Weights of a small transformer language model.
Size: 13 layers, width 256, 4 heads of 128 (1 for keys and values), vocabulary 4096.
Architecture: rotary positions, no biases in attention or MLP, untied embeddings.
Training: a variant of SOAP for these matrices, 493M tokens, 7525 steps.
Each number is 128 + 24 x the weight over its row's rms, rounded and kept within 0 to 255. Layers, rows and columns count from 0. Numbers have three digits each. The size before them is the row's rms in percent of the matrix's.

# layer 10 MLP gate, 704x256, rms 0.189, rows 542-613, columns 192-255
099:107117099125114135134141144111142114151142099109130140138100185136134128102130122114114121110122141109134162134113192177061139111146119107100115118110137163124149131079136108133140124125162136
103:137160102116131131126098118147151127172117175076090102137116113140145157122103147154128145149127118112137165111184138131132159132113094106119124134106160092138115117145072166124138152079114091
107:115122127080159133077118147104120107162081120159138122120128167129125093145136125121129119115114132115105120138170160120124142109148134106103123151124122133143104133065091110129122133132096184
102:080143168149102121096084130125115168101148157135149188082147129066161126104133099106108126091113146112117104060106118138117104134123114168109127153083096155105099137119142101092114128124074106
106:108154098141144203133079124096142087117144103102140122104115146124141152126089177112113152140099150146065134147149131141112148142152128117118132148139141140147125082099090101101123133138090144
096:120159163158149180101094085116129114111134169096126149127149140158139131137099155138134162126137090122102147142128069124137119120112134150072187104110106158109160101156117121173146106144107178
106:132099112135131104121090129113119157120167164086125138090114096096119119108128096108116130061175156148108123102166094147145138159131087104106093098119153149145154162120170106090150121135079176
098:154119152085128105160115157128096189152178100160143130113147167145124138098122174140135146135134109128150136127076121098151130128104127158112085148118134188131132180128116146105164142150149105
096:162115129134121112110159122142127123103143119126097095157123146114114107113151089159160155151160120077120160115142129105111131120136113131128089145124183123148130155072148095164130111112074104
096:174120171136125122124162104127057111126157144141102083109159146150168134172154120166096128131088132172141095113130114119119116118116135115128152103132082157151139137092173123098111169146127148
102:107113122158105157141115172111102121095153078119102140120114114125121146144130133109118140139121081127135109109102192144100141145141100125113133084106141108109155132109079153110096101107100122
097:147105105146102140167113083138127169123128112132140096119142117129142111134087129116116187095149162139148102125101105137129084100104110101175133150132141152166128167090073107156106089092147135
101:146125132151133176132129146136121116123150129093124096105135141145126130160170143127125138162142110121120082092127133152121098125172164145150063142094099167108103115084102145122144172128115115
100:130122134124130133125155110122153146112132139145092095191123127124128116148095122126153161142122181096125114104127125147159170117139113162131140120116171118142123144124101123145113109164135137
104:118153100097134115147145072137118149121145130071116151110116170138123133167126120153103132138137152074142122160151139122119152152115139125121124143120130137108118147147134138108156090130125121
090:120123107127144136123140184140173155144131110161121146154122160123128128182136139152139124125147142148127170132121107118126135150143149094129141117146137147136174122123093122110185144142146164
095:165147135118073153135141124147172105133152129109121100105130131143127176128128118152111122148130139085152105115070136078140189162122140130133116115142096124117131125099148128146138111122131119
106:154129118139153143126142135136084145140116143133120140127139161157161105130144114186134082091135110143112130117070117120108115129177130110167172081148096105088140156172145133120118132170131130
102:139102149130128130127119137128143107141099094115118122114139119135126152141153185144151090166102165079092143108156113141106162079137097151061132110073101117102134101117121142116137152134125139
108:123158126147102153141091167105109133080149166149137086121122157127155100120148091114144124100112127140115140080159152137104129132112081092093078126119126102123153144107083137097089125125110170
100:122126151121152152127103097155122163127089083133132165148172147147079143138145115124106118118120179114120083148121123116146105090105118159152178074136145141144082133146104101182095073153144143
101:093091114147103151152120120109125104121106132111161159149113124136168134148138158128134152087119116107136128086096117094099158131133148149115158149133135185126092117177137121117150096143129126
106:129180106144151176134149169127144115096127154102172172127134172138144137117123158140152129161120105126156123148163106117155111140105152155117120148102133156145120065155140141132181163147114134
103:081107112121154085099124105137105161147121127144158155119067114125165116097104124155176149141106135128100100124113112134129136117146096152116102097114059158095128127100102130107128103175128163
100:127156172119188104084126132125133162108123154117134132182111118119153180129143127154109090107145123121119125099105095090111141101128139124143121148131115152122141126125105136102139148136104116
102:171126099056122116135149139135139119118158154162140118129119129147104124146128107123127100131126122122099158144151162163104075117128112096111146117103156147159126151107110092125133127127158162
097:141111110163077112099136125128134130130096129103133148127061155150130129133133079082117182178098126115098092121147116137120073127105135128103153149148138132141114128149143121158127114164115128
099:144112101124151127101108118148107104106134169144174119096129119123109127126125119100154085102120099126182160149145164134124106125113131133148177121136141125159141112106136128093133103145146107
098:152122123184133101159130084096170166149137167128127161109088114151176157149113131138134155148084096117125139095092141084091160111168091115105097126139096117115153109108057125132103115141120138
097:126136143136122169146116094120113088132117108141119073127135135088110098109163149158140150085094146160086130060141137138126112101127077108114147116129123171116097136106108097104147140115127122
103:169105147168137107156131145139130123104141106133070134108113130177132137151118164106128172100142132123104135096165140152072121105132168136158140124107097091090137085093122176116130185141146137
094:128113158141158128136156124083135118174139131146135138113113131073142159071102141126119159125130097127152120130149112127146151110105128127126108120174130144076119174101159168112067150108167160
104:138146164156147090127115077146150158099160119107093155159178136158154140112112190179176148152155132112140111130119067110129188079109147141090121091129114188097154117155110153154132113136120119
099:130104152136138144081150114130139089128143128077147143110142134086123140140139154131136141122133119083140085128141096150125132164148086140114149124155145091126128121100141131129139104125117143
097:099140126111132119093129144148106107124117141122129144160169156098106171171163142090142136101174097128107128114136144154138118102152121163123075134164073143168111137129120110124118139129142135
105:141142118092123077138084128109133126103117152102098110103151114105129122105109117163149149130112100129140124137140094074091117123081106119112133132118121120171118159070165122128147118132175146
104:115150143156147136137130200149165168149151163128149110157142129157097119160171170103139155115171112147158157152155146108131134157146107138133163146122124141143135105161124133152116124123153157
099:124156132147148099166109127156121096153161104115170093107135145119167134148185119120111090128115103112156074125143135123104122132119137116134103159151130104172121115130132114150143110130125107
102:102097073115160089095142166158095184129095123111149137131103129113115137089125140111121150106116097122167184144104116102128117127122133147142121111122119107106097139163151171134117147095163106
096:130147158137109097079128113150139120131138150125110132123150152080121143172126077104123131132076119098133162131118161096139164168128079151112112120141104114144146112115125121131142153121097167
108:143134062105129095154139103131118137123092136114114088109154125147144160137155152134112107101157077108095152076104093131114133099146126131118070099106132141121167119104124110076142115173159153
103:154087130140111110129110100125155125156171163131096106157147146116125112151114158138092110124125140098143142131141147145078151155088154120163121104117159119149131099161133143151111126167137111
094:129122165093112156112143136093136161115110133152151149137123110146204127163121112087131134101116116143099124130136117086151117153163119135139106094187111142128115141105107160127108105123117147
097:157151143156109138138065104133105142092148145139129147122127158121137176072161082158098128129110167171100089118111115130155153098103141091117103120138116121128089165116151110115150088137095120
099:108156113100134173120129135113109157090121103095104149124152121122127169170104130123129141083136152110090131132124147118121086117163124090119144130107122160139174152138114116174087128082087163
098:097149159111110111152081110116141131118151085119127072161149147122132137160153102132150099099116116120110148106109133148145103114069123115133147128099094087113101129128102112120150130127077159
107:138113145080129159144106143097134121128130082147152081129138093140106168109147131076117154105127110105087148107093141097099108127152068089152157111148102124116128116152099105124091146121106164
098:113117079190106133167113058107139144119140122097151096155097126082123110149105153116144120130111142119103141122125118098059165107119185120117125095110146153085099118128134129148104104114100143
103:125161121131103138101108156083143123119106120139164111150097183104116165133132129127121140056125123115122118110088101134066143086074087124135098150086117054131106124132127110128135149166142123
097:135120116140128206132107145073174143123122109100147131133140110109117135143111134150132111128117145121159111134100152089105121138166150125171167112168110171178127154106100092142093145094117159
096:136091157150112115131126092102105151156112124124139101118097136134126119154125145149163172088130119123130140142099126154129176146133120128078130138095127141170149085127152130140095160098125133
097:169122145086158122108133120113139200092169083109139113158088160136129105132107121168159146202153103122134146123106140108163100118149145124136108115108157138158115144135144138152115080131101102
096:140114143078147124140110129130106113125107125180124166135113137131076140181152141087087133125117114110146135143108118112092090145119138106113145145116142122100159137107142091099082086106158148
100:124120115145177134081157078131112147098167090115176102127144162160137139139114133114116147139093103116124105133159149112098092082148119103171201137160098129148110112101135131104104134156111134
102:145132123144096150135134127137163096105094146106149110169117119119114101169147106151143117066094139149125180112096158128110112153144103130112149168090123124109113138089151129155088122145146147
102:143119117133169150128060199120113134145152124106153103132152127153105181124142126123151127083124103107146125091126107140148147134108160111119157134147144095171168142102164128154097103099094091
099:133122141093130113122154132127148111111089106129140103121131126134132156124122088091153143062110125137094113140107130103085127095136121111170124145108125107119070147157088164151131098122092108
103:157149068130114137089106130101159139155109083077148110148095117126130140095123133130119166131120115098117127128131151134132115123135126105116160117142114099118135137103140142122104149147130146
102:139125125136113142153120129126136125135099131146130156123150099104060134166114139144145117111105132086110129106112064086114138105128142140122125105109092137134120138138136154118094131126139129
103:147120127124118074138133145158126195102112145128153124146118101124141138125096146138134098103089128129069153137112146114162143090180102160104159118134110139112124139119098085128139152167147158
101:130112103137100118130112125131142112129141116127103119155115170095125185142123106123096168126153149094130129099128126136102143166125150100104139136120122153074161136102168128102135106119171126
097:095174124129103122116109129103115103114141106142121116103119117136129082099146137149128142152148156126127121103149098182169141121085098109102150109144098106142122103141119149151147119140128148
103:127129105166172135139164106129120144103117084107166138112116151149113168112103089140153112091165144131136177126149071158098113106141135101140141134175130155161133129121160086077144135143086120
097:108128165166127097152101163089072119110101114116151142151125118085137119088116116124115069109154147148126051135130114087125076133156147121155086130118143131118093105132133129144127129111160100
098:089148137132115107098145110118167120121162115120130104141140089130098116127132107105132129116135192149111140158123141092152136103119119125115166127110128145136097116131081133150099111126123124
097:132111108107095142147126130133125188117119131097131133123076100078141080112140143126104121116125147120099081108175164093114120151123126109099131128131137147157111111122147147079160100095128153
106:129097092099160140125154137109095095104119124122135091130151115136165127136160091141142160092146108121119138143142146141122096101129157112132072145154089092153152091112095135100096121100118110
099:129113144139128091115131102116129109163135113126095185109119146089162142159130125152112101098109143095086136120146086122129123089169117151117140125141124131116113087118148145148160119121107143
107:116141126153125135132083156092148153125124115151120110101100138089138118109095116129127113140136164143144133100108184111150132157130115150110175127170137150105126130177101172154080101089161088
093:151109130114170119173137103122101122117125147135090111168181110143128125092115127155127126110173096115137144149120118118161106111115129161104124123164133137120135105104158145165128115122116105
101:112165111134146130123110096145125131128154133133105116144173147123146118112122126107126168117080163157104133111153121172120137107142114134137124150121084150141140124114132165152144175124078163
098:128146124114145169094146125173104184106117054094116141161140153136153121116121124092124122143140149122176105158107118111099098120070156090117117119129115146143105124088130114095112121106154139
# layer 10 MLP up, 704x256, rms 0.199, rows 542-612, columns 192-255
099:112130129129127159152120118121134170111114149127143082113150099115168130136151133167138153111132136116115134103138158136169126134118097153125113082135118121108093146161124129108138159110130101
106:115125141167098161149115098132090168178144165142124136118087126136139136139148109136121148128147076154149152136110092147125139109119148131124130132157133133131122107135146116126088139130127105
106:107155132145145130168112128138152105116136128154120069093158141152113151132119106117172158124112186120148159125143152074095133148097132126104193154122136114146111123120118140108103131127134150
100:144183138111128105142116157138112115129130135118114149169143129129115158100111102113139162133137178145133155127131112146114160091150120155173140099084129142126146131138133092134131073150122134
096:143135132121125154136149134109154100132137159140144103145119141152095131140145088109131132134115143150096103158106128114091083109143117104091138096110110145120159126151157119181171145143152100
095:114115143113114085119154144097146126113152152128140148146120122119110121152120136139124135152154133105117129118101148117137151131118142099184156161137145079115150119141143147130120150102091114
107:169153103144139118110134127138075118139093086178119128129137100156132149105138128132164107105115118154103083072126154164123130116146136140152132134139130138113106112113117147127098148118198111
094:109109106156134172141077136127140129159115080156101153117140141140118115123113144115153153101168165124142138169087127155167101123113158127107125141156204118114138190100134135112113123146173148
102:120136172114133149183096118171115153117141135134132094152115125099118106155159136126129089151138159100165098183131121125106148123108128117127151117127139093113110094142140168115179126116118149
099:093120139145146090148138157126154136145130084144137110147151095135103106150140126095111152149142133102102141097116157143121109138129128144129116088115140161109134152112143121163124111121118135
107:175136157118107148112162120151130116133157111152165099099081124163146129113145143136142106132140117103118137149132132088158151130138114125154123095139132120117107139141163150123157097136148162
102:132143122137135096114153156122155137182124172109122116151101145162132157144111137136152135136178095144156086138149114145103122136108142158085115109070126135122136077159181153139109146153147113
102:122078134114126142126097101130125155130094116134123115061144147124132104140151138131088104109123147135134122121114128107125106127130086123138098126110123080179166130115108160129144100108107116
095:108132104124143100152114166160098134137113142100126089101112121092186140086120145134091115165121114158120133141098117150138151157105108140105092128120135109168159153124080134112100075123160141
100:151114124121143092102156113133139132151104112119103149121152090165113089095125138124149146120143135155161144089114133178132138122121184143130169120107096099123132059150150108143174137104129090
098:122139156110140122149116180139102122161104143136135126132105138148140113123119167135166128086133106157152090135141116150113092152120143106140119095128103133103146156194144122146111110153124148
096:110178133114145136161126140116158144170128129120146142128162123116122095143117099093099142150113117125168157122111159161160110120116182138128120166152150165132134135167139099159146135121137097
106:112175105094118134175121144132132116132089164169149149132073138112087119132088137126132130124106144155132159167113111126110150129154155156131134129123132127155106125094131093196127152100101064
097:135152183114108095126109137132143150156124123126101110077134113113127100145128110107130110084105115177125149145124128095151136129143103157135142155161152099132122148112145131147137148166171135
108:181114097120132081106089142082099128157146117124116101110155163115106146159105145154109102102137129151140128152131102083134127121159118148138123190110132118114129077133161086182176101145154130
095:059132129113113103145115123140151140135095126119091114119109130125129107123155151143134107161140138081083130118101172142187159087105149165143186067135139126107096127146118120140136157116149110
105:158136143101168154148130175112155185174171133143061125102135118152155120122076163181129125131149132109119122127135142192153128102121117155157144137085085152115131110137089115081116142109137129
088:086127137100157133151093106150155147085111126158124129123142157111141115132154135133166179130133128146125103141098088138077095140155092133095152114109130114087128080154094169118136165116126124
106:134112096144147104113162152100144145147145126091125115129121143143113115153081140149126125109090122123172080188128135088109090129086112128178135138102095128142138175115106107114118119160128103
099:124141152121121125137083121118138113135113128135123131157156128103113121103134092167100132120054126124140146085089141131119106109104061140099112132142131133145128137122177174165149139146169085
103:129100136109121145136136123136109148133119114132101150101105131095132137168087139134126125123134101095140126190119104160135154098087140150118114125149126101145132133154118166118150148124124094
095:117133138118072094129104157084128111086140085152092102086128115092118160093127126129178119102116096092099100122114106108150141125135128152092146131138135087130111141148178119121173159160143133
095:123169081151136126111160126154131130135162131142151145143094126127130145124077121107114153075122130150154114131166197127143077122145081138152093149152116090133163166082119105110112114154137166
092:135115102130112140052160099132123135165146133072128071119159107135082109113137110130123157131095132138137146082126168135090146109163128125128144153121112133126133118088160157143107067128155120
097:127097131117096144120082116120115142131162137136114140135116161132144113122150133160156135094126115138102130147128110141122112149132142154106133102123160094122136156132150105117105129141106156
104:133138120129088117157108115102126125146106113176112114096149124124106105157096098117127121119106168126128124127159135089124184130114070156114158142147113151143122108125122122125150127166172131
098:149146114121105146135147109139138158170077104119090102097121113177148113094141104126090162194107116134112138146088148113143130113084117146168129134079142116115141101124151142100116138126155113
105:104147140147088140093177117142148160117085111167129100139152136128165160129105123158141166153134114151138125112140158144176110153118150117151139154131101087109111122124064140117127163103122130
102:106151133153135150150089121140115094163097162185132120088137123138161125103162111098116105104136087141102118114152149138151080151151163133157133121117130150099103161152150106123135143110081140
104:137125078147077111158153148155117129151139141102116085112124090138131107144116145102140139125140094138157126116094147139113134133174089122150134078129160152103095108111106154133122148124079096
101:135171171138097129134154104132130127176161148134145129136130160118161136090123142128105097177158146125151124141124112154169100156148131165163104114124138088136123140169108187102165098181088125
109:113128146125146146091189084118119153120134128171133143135158142147134157133116130139113168161102155158139145133086130135099146130114187162095110150142153155110104132109110166106120115147126162
098:131144120132120115140166123129121132150171097124131180112146123091116120123132180123145117079141153116131095114153153070161123108113116138157055112147120145114146105134129115163103139138139110
099:109094096149136112102154139103108103105161099132156147147138174125112125170124129142137077136128120135138186141101185132146125143151150141138106156134141158103172099117145110149103113120132109
105:156118088096131138103141120154112159130135154127121104132125095129153109162153120125114126111123134152148110145097141140158141107129139125127157106144121109130121115132130105126149117128176126
108:110136138150054144118132079095151125116111123129165117174170106119092125097139119132153083106163154136119146126109108106129081137126133118097097153146171115170125144133127076158107123127158152
099:138169145146125089132123146118156130101131121169131091127135145103119131195136168052138143121125166144133146156117138122099119178141139165099106189129087125157150149130104105132174111129153136
095:134103157179149116149096137106094136127090110168121122105137124092106123128114135166085140092081092138169120140128141111150094149108085153169166160123132123110150103077131124127111096138140103
090:137145131145099062129086101077158140074124111122096150097152145129137123112163107077124150158110108127124160096109150155140137142185107114151117127123142133137093120144175170151141110125119117
098:126141085141144124154169128130174098144128138138087097139123123113130136140100103138138102128140110132130129113157072142136063132120145166131142115092156131114082133134140114137105097179095140
098:133136117101131102136124148163113135118077087137170127104085088149093082152081156111106148147123129123104107104152164107147101111130084105148112122130154130123100144098099107105120123116141115
096:158102158112121172150136165156115085166080106122125130113135103156103120112146139126131103167133149145149115147107185133140102134143067128109152115118115118112136146134109117131080075111149145
097:169150138098137120145137109090121123118135055153137102126109142105093117086099176106075105130081165138091119149116145129151120115126127112114134093075132151167162140142094135151150147106137103
100:103101156118111120151077126165124101119157124163140113099121107114196122114145125103084140166153144083153128166127175126129161146131128094111129135157118135101107126160106097150137098118164146
093:138118075137162106140138139150106144127158152108133129130106145131113132148157103117122119159138142093153086139138096129118114108109113098132155172151142132091144123130104125144116110142141122
097:150163122089117118130136139133138095110129133114109133140132129153098168146104116151177157126140119091161105150123103140107159069152143093116133097150144098107155115107115109153163162090121115
098:163114134174140159131142095139150159129149135095140112133083126111118123110124123103130142146124129147167108127170148092109158099141121136137116128138169160144132108087147127129122097110141090
100:134120136139107132134143106115138132098144123114144108169143136150105092144135147148139156111131096135122109145116137120130106175162170109137166128093141170109109091159112129130102135095128103
100:156134103152150157116144135095142129140138116155152124104105124152103125079143085076132129156102137137163104094141163138132118129112082111111093132110133104150117156096141146082123128150137102
104:122132160098105086152147055084128147110121114151108123119134138158097125165121123137133150075132120101136139153140159137119146129132149147125172093141139099130114130147123093112090140067139141
102:133158140112110090105100093081113116138107100130144137165153176134110138149127110136190112119166096121119131129126115089081163185101112140116136141142129139144122137118135123121087122143129119
103:150110134107128134082143103142176117127099104117144133105097128091111081092154106113129161137120112108145139122135083073190121124127124120128134126158163128148117148131137172179118143147129125
103:100136142129152092106167116106152124168089171120123142148072133125166127153133099118140127124099161125133080186087094103104098117150093112134134137134148103108160160077093209120137102116132123
099:127122098126158142118118136099143096139155103114133143123141124147150158140093185104138168152134120107108103126141156152141104097130127110143126081121121126168147151122104143126126118120175159
100:135101139115154132104117157196125120138136093135139138102152161159138132109175123133128128112105057146132134192139132082153142127124062125142111138100185113155131099130123141152153128148149132
101:096111132145140131121152079132143117164088098132159149084122133110133144090163115117124096148166154126061131099157164126146120141122154090109170088117100138099177126088176113099108089122153129
099:156065141125129124139085090123088108168132161118118152111081106121085146126151128154161122072143126105113075088121161150087103088112152172139134138101109134122129114135122113125169147139104158
098:120135096097150159169138166149163146121174094113140111165159082107159130109118115114149098159164170119197153126127121121117147138177129128141100161091107148145134094141087165177145156104123153
101:100061143083093160088136103117139100058131142164072118106141185145123141151093155141089137125132120131111143123136147103146109128143101160153125136125168155129128137099127152083143096143112187
099:097115141154127079133176147145145106111099114169130090182149163145131120183152090113142133158150113104148103118114146127109104118136142149113108131141122159078101098198132141149178189087116098
102:108114134115096152138133089175129155117097132180154160142124161091117107125132111162096073151141146119112119117102141109135113132126160133117140137129139101125153183114162134130131158107153108
096:131138123111163143129112124154140074108177088119154129173117086120110130138131136101166124086131110103127162108131120172188124155176160133128138167115086116135174134166089116169088144086122150
092:137112110120127083145145124161137124093125151150101212118151153122125148143140160114115132098075175060124140093132147133167124109131118091125109085102103083134151159140170138141103105127146136
105:120134078142153114169120117095110129185119143120151131105149082127061129137127137111157143094089141134156127164128138124136110103094113119133127139148129110137109084138106157109149116130130144
093:128136133098141160115127144160132108169190139146156115123148152122132115141111162134115111145116131154122158126122126186129133127124102124141113082136132080152128140137134125130124165135106121
103:093137121096170092160141144138110110188171132168142116113157121153118124140089144147154149116164152165105112151106113120117147137141115104096153127150132143116102128135152146108136092128131148
# layer 10 MLP down (transposed), 704x256, rms 0.196, rows 542-612, columns 192-255
107:167130082126101162132140140118130135102108131147133113116153125079146157107162123114066130134142105101121112127122099082174154149152104167101123102105126116146121107110081139169129143131142174
102:115161128116177156123132122125131091101181135146125104096146075106129150138126159145168100142114119136121183143159113117107132095113160108132119119162104136178142125118122118099101156105156061
103:174158089122164182135112104122124143169115099107118124096160133141120106110105149113131107102115103085121179159126133099150166122152143095110136134096103104173102162079106095136137138121145160
095:115138112140158108062123157092150137081096147119125118139120125130150120122146109077120102141134102167127099150135107115098083114124154164135154091152105133129140112133154125144139111119154120
099:136140155087101128113132133101191098125130146127116129102135113108139111123130104158134129132106199158099124143149096161094128118134129134132153124175105139150105113130153092146146060154108128
102:161090153135123125120125131104125146081134136158121113138150112153149106139108138116160126162118104154116141153139117145156123162142145127158127167107119090103132084121101129153150110111142145
106:157137151104091153158097086133103129135095081145163134171122119171114130130124143150143124107130127103180120100134080134136138154162152131149152142105132197136098150107102110163104121113113104
100:131151078127128123158168119160144094086117119111111106129115155149123188138135098106091126144142131156125137142136139144143133121097106110129182141100083152129124101139093124128130140147090126
101:127133115118125100120140112143154127121125095133150118130106117139113140166119172116129075132133118147115140123151115164152144162142142121098172143095131134137112136114128136098113107110163117
098:126140101115111135114160176150123121080139133135118156142108143137129114117137122054092170070124125070168180111127114091125099107131078142112160116148100087165148120130105102133156119104111071
109:104080106136086088120138132163118110139097160156073157126126148130122154105106152131109145119125133109136104189122120130155151145136147131147123085141118135144130150154161156151110077094166127
099:115172129144151121109096110093142188104095161148170102128129115136148138112146087172073138106160113115108157120128133110121117097092126135146137137114122141140121133119148117170163109130181089
100:143154146138137083103157151094119115132098105127123157098122147150173132109076139167147080133138135182172191136142144106130127151179107107138120108101139117137153135131115147118140124127116186
098:120146120127152144175109162119108101131134116085134094127151111097117143127111119122131164172099134135106142135132124126110129112150116160153134097097192158149096124102108118157148133135128102
103:083103134097152139124083147111160122105105150121125120123150107124087149144119095112120153109134145098155128130142119150136095114102130132144169171159129060151102096106105110129112133107108119
099:130125123118148114142127174136150117129131128159092151088096122150160142122159132127102145126158081132153161111134151138157125147150140159154126148118133138094159146089116122128118123095084172
097:067163090110130139176149158136104110096108124141128089123159128163134113136107128089154115161152109147121170146127147119155143123122125146107139139133117130147128131119140096112145131155090098
105:143065145127152107114156132123102119109131116158124105132113140188140137156118117081133140085172197080072141081123177166156097140121130116112137139163152102170177108135117138151145137163143135
097:136124086109101115122138136109124121107101137145139090122091152136129139120135087161143153151138103139175148122114133116115079097147108117133136147170154101122093096157142154124174099088158109
107:161119164154140112098124157113103145111159120108090154120159114140101128144153149190119154109167120143139155141094121119141115127150149144117135110124113117137143159089118144144122098138145132
106:133165144125125128139104121146151125136137168122126121133103097135145115163146084107069088118139172103137110113116115148140174127196150135138094117158105102114125158143116170104127087130133134
102:141153128153107144174143111121193184131141158151103174141133093110095124184108126165102146107119122158088167110141156136126126133153133146139137110143104124134128125115144136087166189109139146
100:165119153104095115110100115082109160148127084170129129157132095128135076164101100101152111109120138194127154159127147126131096128128126132151128134135136148121172142188164143154118125142117121
106:109103155129144110129138114164108133121150116096085113130135141121076156125124124118129126114121092090125088107130117138115123108129117159137146170127168163139148204091140109134122118162133100
100:113107189123145137132122140109149167106104130106173115152149128110122127138120129213095149123090193104156117160106179138118109152096153109122134153139078092144176143122163154121120137130122154
106:118111149135147085159070071085158152155141141068137131116148101124162087126116115112111106146174117146107149125152113107153160111097074143140128152132140117129104089127111098136109123121128094
097:099126092145152119129095129086145110139115135137131104119130164177121104139150139148127109107137168139078116121154123062127138136157155166156116132118086118117148145174103124121097111132093152
102:103111127115125135132143108094154147118113131144129106106155106133133104148067120142104074147117087136131139157084101129136132157139107123134162126162103125099113122112132132123102147184130058
094:140132171125158158116143140124113076086175152112140095170121133121107137146107101141076145117143116137091126131121101108125150143149140125183169105100147115147090155117089128112115153138114110
097:154189142133084109127131127109130105115079117137140098160120101123140088118117115169123108131133118111162130107148114112116167133116119156096120116131140092135155149110149100091094121124125118
103:125112147138133104097087089143112133087103100130114109102131158125074162126108165115125162131156149151093171159138125130120120145145143094123109119165094141141160152163097099120112119116127105
104:106124135121100118128111173164101147177110158163120126093109159128168137126109101098075120113122133108136140129103139162148085119114118104153157159099121117130136135122079144117136088178078123
101:085126131104107111085107138116108110139120116107113083102160164122144107178132152177159101138112120128110122151115151167118155111091056092163115115145083106133104140136158131092112142082101104
101:137111133144150104106128162148136079121126135100137137141109161172060131087130104121110142100116122100167117138133133143147099162114139143106106152172152131096117153068149121140129106121144161
106:121147140114081132105145101133132151176091161133132117132080138102110141144147170131111099096153131148144103087110118109146114143127104143133163108154163146124169101126147104154073111086123113
103:141119145115110170110144088105124143117140164147145154118114115133129149111138129162111143111158114107109156143131121109097115067126121131138074170174141113132157105134116088092164091156094144
111:091124135136135127099161134135103165108116125125166127162154123103157120129142172119127163151114100144142087119145107121095116135177076152120127123149097117131152104137123122157143126140170100
099:113109142140137140116142112127109170165151169134114105140166090095128126146142127102118124132139096110188111176131093127141157186077159118113154149167133098136125164129128121178092132107135181
103:187149124105145099127119141128104124142169105101155134138114136107089103120105114096098121137146128129101157101117110130118113133102091116149098118130122114129111148140156113069060131128073112
105:156132137192089117140177128140162100073127154125095132101089090137111138127066151144115121095071112145146126146137116126076094099114127148132119112091121153114107106095119124173107120109119133
102:123129144128140128143101169115121150176124119219146079126118153153103126113118113102145144124152158139121123144157166121108153154146094151117094127111135138147137151125152104168142186139117130
102:109145177115157116115136107152177075101068082085135126131148138149172134153128135088113162125137120124130128144094163118128095137128132146120097162150157115098096107121150128087149137152164124
095:131166151151144104135118093097114158119099125086123143163128164134121163110101111117125169105096115094169129103144162128181134087119109137143131189138140123109143123108125123109132115088166110
094:142134130148124142129143156152114092104152183174122120166110099102089119112133126133138137107121136132165142169181108153142145174093130134137144103130173106145094081085075154135169133136135140
098:127146159129122138117093127138153161125113070134118080121103132103117107164134129150091139119112114105116095147122058114101133100107141164097089154126147138138065125111168131151162144142108134
093:154119119121131116102137096144116092133149164140152115092109138095146123146116145142095140166161123132144107109125133120142127095099143096110173093113106161138144093131164125157107092185134124
100:135140119100119114140132148147110084163122111053141163131105124140150079133120149131127128145120085106133142123130138143119111161135092108110095141091126186137147132082136115130172102137138118
095:101106105105142119117128177123135173116115149158167142094126155143096172172137146136128119111137133155131141111104145105132166101158158163144142140105105140130162148128106124127142083106131137
100:095104150128112131132084112146141121107128082127151130073119125147124123084140115153112100166137125115119126138087114154129152098093108089131178116107128144081175112092123096126138136109111125
099:122100167078132112108118128139115152133094101171128108118097127125136143130111092117137141115154116107156116127137069179115105135109106077130142161147144144118085127136153165156156132117140057
099:134089127078119067143146157117128110106143153155149153171145133129114133134163127093144175123103085155148107131109108153135102143151131133145111156103116149133122150117111126092133176162130154
102:125094126138099165159069142154099175119137129134121135149114135128143150120106092152127091159109098069135123166148111119147126078144164140177097092106110123117111111121120129109161127140148121
100:094116086102128122097135103145137105097138110164180140146108155136122132100154169083160141128142089088148133130109131155176182154088137119134165147169109098137164116146108154161117140094098110
100:085138127097156146133116090124101150129121116128167087086096157188099124113111129094097111130113118118195201103101142143171132096108147134102146169108122142114131119104150078136133101166101166
107:121137133165091097139127112119116147130128160112107162154136124122106140126100073146112128122128112131114093186141132189111131129139134141133110096088136120185167115138140087129123131147144140
098:095116095131137152160092102090108142155129129153164088111167145111105155151098145123113083159119131175139124104106109151119157173122099107100151076155119115108108169103119131133144138106111116
101:122128144120146120153122139123111122103122126079113155118111166108161169111100121121120152114130139125106175127171107086134150107133140147128147085110141135086134128080129143112094065156119090
100:128131118212145158094137100104072092128146125145096140143102093118102108132150156131130141129114123141114116122137142120137112126145123142168095166142162155134160129148175104107143186164150138
101:139156108137130133168136128122098162177159151133117132091069122112123143079114134156112138119176122145159114091141104124112128146120123107133099160140090137125107119115145110088151118107150141
101:122146131130147103168156121133161073121119104114140127133100091117126161080140116155171086121142119077127121128120138092117108110089125127147116065145102107138151119167109166128138170138081087
101:134105124122161148146131112166100130134124133123111123141170107126104153095129104148144107111133151138069105178155153120113102090129111144108107124146125116100165133181202152148198154163120128
100:167148109122151140087124102137168170125175127100153096087169114131113105146103139130121149126109091154122140140155126139160151132133142113139122102109101113099110108128110147105134137128142090
089:134098171110134161152149112107144132185120156130122138083138116157130111096126146137134127121089118126111109103150129158137110140122135128158115126142144092108140171091143120075139077146121137
098:105118097123149123137103103130140094149141142136134103162112115143126144154122120145111105146135085148145086156123074103149138105132105134123141133142181104121158115130143093142148081137109173
098:129105172109135186112137153099146131111120126184099169128137114146146091150129138143125130069139104100076154150139161116076171143112134177126123093102130079126128126127131143126179128176139109
099:084110122107166129123101160146134114110077115115108128101097108122142107127138151133103165146096116130091108148066135124087103136113143101139120081148137059135106118121157144129099121152109154
100:133123146115109150092122147144155128146141111113159142115087121142172094070138120073127116138123126118096127116112153129128137152116136143116130162099130124118152149099138096190095124109095152
089:114109169156101146114118131131150143132171138156158131150129104086166098151164121118123125095145145109081155101148096120082112111072132164136123138120108143108124133118145144109159150145101149
101:127124159124108129159176095130137152132109126157135109102139106097142141131124104110141157134119137146081151115150145092107128129126121159154091122106140153104126158093115130098102177128078101
096:138111158123103155167118119111131111137099121143152114149144130139091126115122117113176179136123133164088136148139080109186081134136153176139124130150130130111128131124131152130105115147144136
100:133130192113113143107148122117103125140125124121130178143114145155115116110142076164128104122160140146137151099082159160116104136114142125124133133131102128109123094171126131101099143127139137